{
  "hidden_act": "gelu",
  "norm_eps": 1e-06,
  "tie_word_embeddings": true,
  "init_std_up": 0.0459,
  "max_seq_len": 512
}
Each number is 128 + 32 x the weight over its row's rms, rounded and kept within 0 to 255. Layers, rows and columns count from 0. Numbers have three digits each. The size before them is the row's rms in percent of the matrix's.

# layer 4 attention key, 320x320, rms 0.0321, rows 308-319, columns 80-159
099:186177159151154141092128086103084148177106110105141144127127128123139192075143110090136097161115161162112127130187158099149104173099134119095155161105106160183149180116172171121111143138065147128091093122159098152111137168108105047118153108
101:165138147126067076081143149114104150168157148088104077096093081147151144102141126046145109064127124145119105107100179083130161136131102125182147113106096178120157113171140097179138099132113104085117168099144098084074094092102147165122143103
103:219099138096156124127131126120145133159109184140123114203183151196091135138163102143189162141064110160124146117089161118132146144119106112134128144137175179152098184121149098156095183070128129090146154115102145098107116137222094167158122124
094:105094156149122137155123163139082141099159126088162111168153123131109120143126103141126111114088121108126105092119105088029109146113107122117153179111118152090172166135150133088112135166086087087206144207120177104099122081112103126112113098
106:088118107144136123132114110169153061093133061169119118142135117109163145130063101177126116127124112095110161101188144088125116092142146095104176127140088139131147131109133164016124125152124178142175173097099100161120109136097100102179080184
103:100142198121151102082116134108194149135134105135116146184090061157141105126131095141215097130180142164062136151128142135127147120145110111112112104153116126108191092065121133160067126128174142127140105109114131134169116126133144120106151152
102:090149095124165055151146088134125188138146090079080107107138112142121131180054171082107180116103149084126138178106198153116161055169135065137117098139143113153084102178180154137149110164149165090172105179072151135117145148124149084135127142
099:062142174145113150119064091182124103146111132115107132122128182128080066111095058132105101152100070120135170111116131085112145119096182139160091108076152090130110116058098122154194110196168057104123132110161106124112120157127165086156125092
095:064135112167163202079133103127119106137141208160137090150136120135140135126143072104187094094080106179077183144104141183104121082162080134128135116097099145124138164107139145159130116137157084167121084132160102100118066018093170131160028151
098:144077122162150195168092131117167124088140109125170140094126141181136116072079104121156154163143143107110072186094071131129137094132138136159150143118164121146129073192175115134112145143148120150051178108173136188163119154171154122122094108
100:110166132171135121149103100161134082093169120111122162146137188129094152127096127124128129156143139118149106098098130119164152088071087189111146145138060148201048136114148172140106120110109217100168088142096132095090147104160105113120147115
098:169127112065106170092182071133190154086179173138116153132092084078138106123105153098069115129126121118233109098138140131199103126172070139143088157157134104157143145175100183143108092188128190106137165141144120114152081126127134118147165168
# layer 4 attention query, 320x320, rms 0.0321, rows 309-319, columns 80-159
102:099099118127148167154077158133192081135147203077083081066138168175107148162069108122112147148112146217168122119111169144101074123099086151092126109128134141153135161187090098131080144064086116152146126151126172116156160183154134167106132109
106:128111127146152134127134141118140129113099123105122075067122109153116178113147157113088117204147137093178098132156210181117148173127147097157147120109157140108112106140064130095188141134114100119116090091148158154097155138164120116063115108
105:156086132136146208115117166145079173168150158165145122123139137143140135191108141184126129174143133175101178133109132142129087115097164138161167112077125102178119180141106107102075145069121136094144109078117103168093084115111147097130145120
107:115140134143118141127171163150138130152136170131151117039154105147085087178158147134086079177164131143092143115151156107107169085127143135137096143157114109087099169126114147176116126143148147096176160175160110188194110196098120130095196156
107:112095131099219140140143172108121106152117093170194119143113176133195142113143151096126166131092179145093136090122146158165078197093062144124124109189154114105071090083136106155129163077138160106094161102133082108156139137209173168153189148
098:132193103089150192124140157132079146099110129094094137129184137099120137117119112087056180158086164126117185136104075105110108119118138181124122103102109158124110102087097088142107168107136146160110134086129115111078180144164161122143100126
104:105097064176143110134087118102149073164144169119135178094138141091124120108108104115169160092172167168139137121148143084155164132193122137184097123100195119122103122131123078122127114071172084152145176112083161179134161119167113146124149166
109:133105159129129107113120189112130091153159158171107111145132118147201127135142092151143165144105151125116106169127153121114101120120139144094108125133142151163127069102166084087140039098212110115133148137085133109132150151126161100198119119
102:127141082090147128147098098151133161127068179086096098120124139118201077164093124101177150143105131141131043161045151134120144156129136099146131077136140152162167151054158090098142111123146172114170142135113116182155137099109143100074074093
108:122123129155133148112164205195126181080150140119111139136135148113106152141116189069196092138099142148088093194106092109162094093094122148154151076086097119140078170164134097214095137153120097079164044147127161133157115129159099185080162140
100:122137114136134112125097167139073093084112128160098142150155109118162061091188155118162171149115093176115116081153123119073058174139188147100083086189107170134135133118113133175111101129113103120106100109125095140140144099100139153143168126
# layer 4 attention value, 320x320, rms 0.032, rows 256-261, columns 80-159
099:106098116126119109182107129132048109118118121063178121138147102173161135142109112117117114169145118136117184179136122150121118071103155138151100112097077120107071152150135116165135169156120120124064186189172152123161167157085044108084164144
101:106135178091161118141067092069125147130134118109147129103141139144086110102166212133079124184108122188163097125175136132103127144148138152071162085077135133141116121119128128111109049202128115153164105141166098155122138124122095167076125143
092:137133149131088120135132164135133196141161118075186118149142119085070125124189134160117116098119131103122189125106135126134087159088188135082122121105198192214205084084081159157146145157118147139141112155144076106157123107119176186070140138
098:150179121145129112131128193153107122158113100100153097146152160170162145106175147135085134137083126094158139106133117071152165166128183172149188134130119124095153147178088062109103065159104177214134128085190116156202111124172189136129146072
095:158084150116124121154107124096095118089088098118152170150062129173067145146062154148087082132127121091138078119075151113192124137174180166111094098095099132129095161127105113132121152138109089110146127112163081118146115118066135128140136089
092:129133156143146182152165153129139223140132108129111106078148133155145102104097116084163166141136106121085157058146147120136165090154066050110095145147088132155137191120129126086122149161171098099079126110090128184166223132083233127099132121
# layer 4 attention output (transposed), 320x320, rms 0.0398, rows 256-261, columns 80-159
098:106071148176151113163151151061142110149194057115067133129123175140088170087122123127125154177125172143117181083132144158173099150103128092147072121154139109115161114145129144132112087120157159163111133106101114160094126178200180116077169140
098:129065143140109147125153164116145093115182188121137123074141150146117069170163123082178114083192138084096110133171158115109090144100158138140148113147108140120098141197122129136167132078166130137080126128105161081141103111132097128092122142
091:103103147085128144139105130115112116170086171130043131148188128114106086088156109149134116140183078095198108121089104196154154117111119105163104081049122074131105177109158146138199153066142124131128149140152125109100179144160125099109099132
101:094175194146121156095115124113101101123143100126062111170197133134134134112185048161081171111135138136168094174165150180058182185135131144124110128127128156144114183156151108117171133132119123061118148083095154143120176105150091125136153115
094:160066111169135134092078161152138122175225195123096102169136152163184144090102140106151087170114137199184068063153136118113148108151120140092130118165107174138141141177179170133080134184108178128122050143063103134131103215179075147102136152
091:125179109192096157173145105092097115204079135082134092157167059100136179170122106104076115156127157168151138142084136104075086089098216189108171070140171130147031079108136143133109085088119087173168123154118143105115128082094087094106176129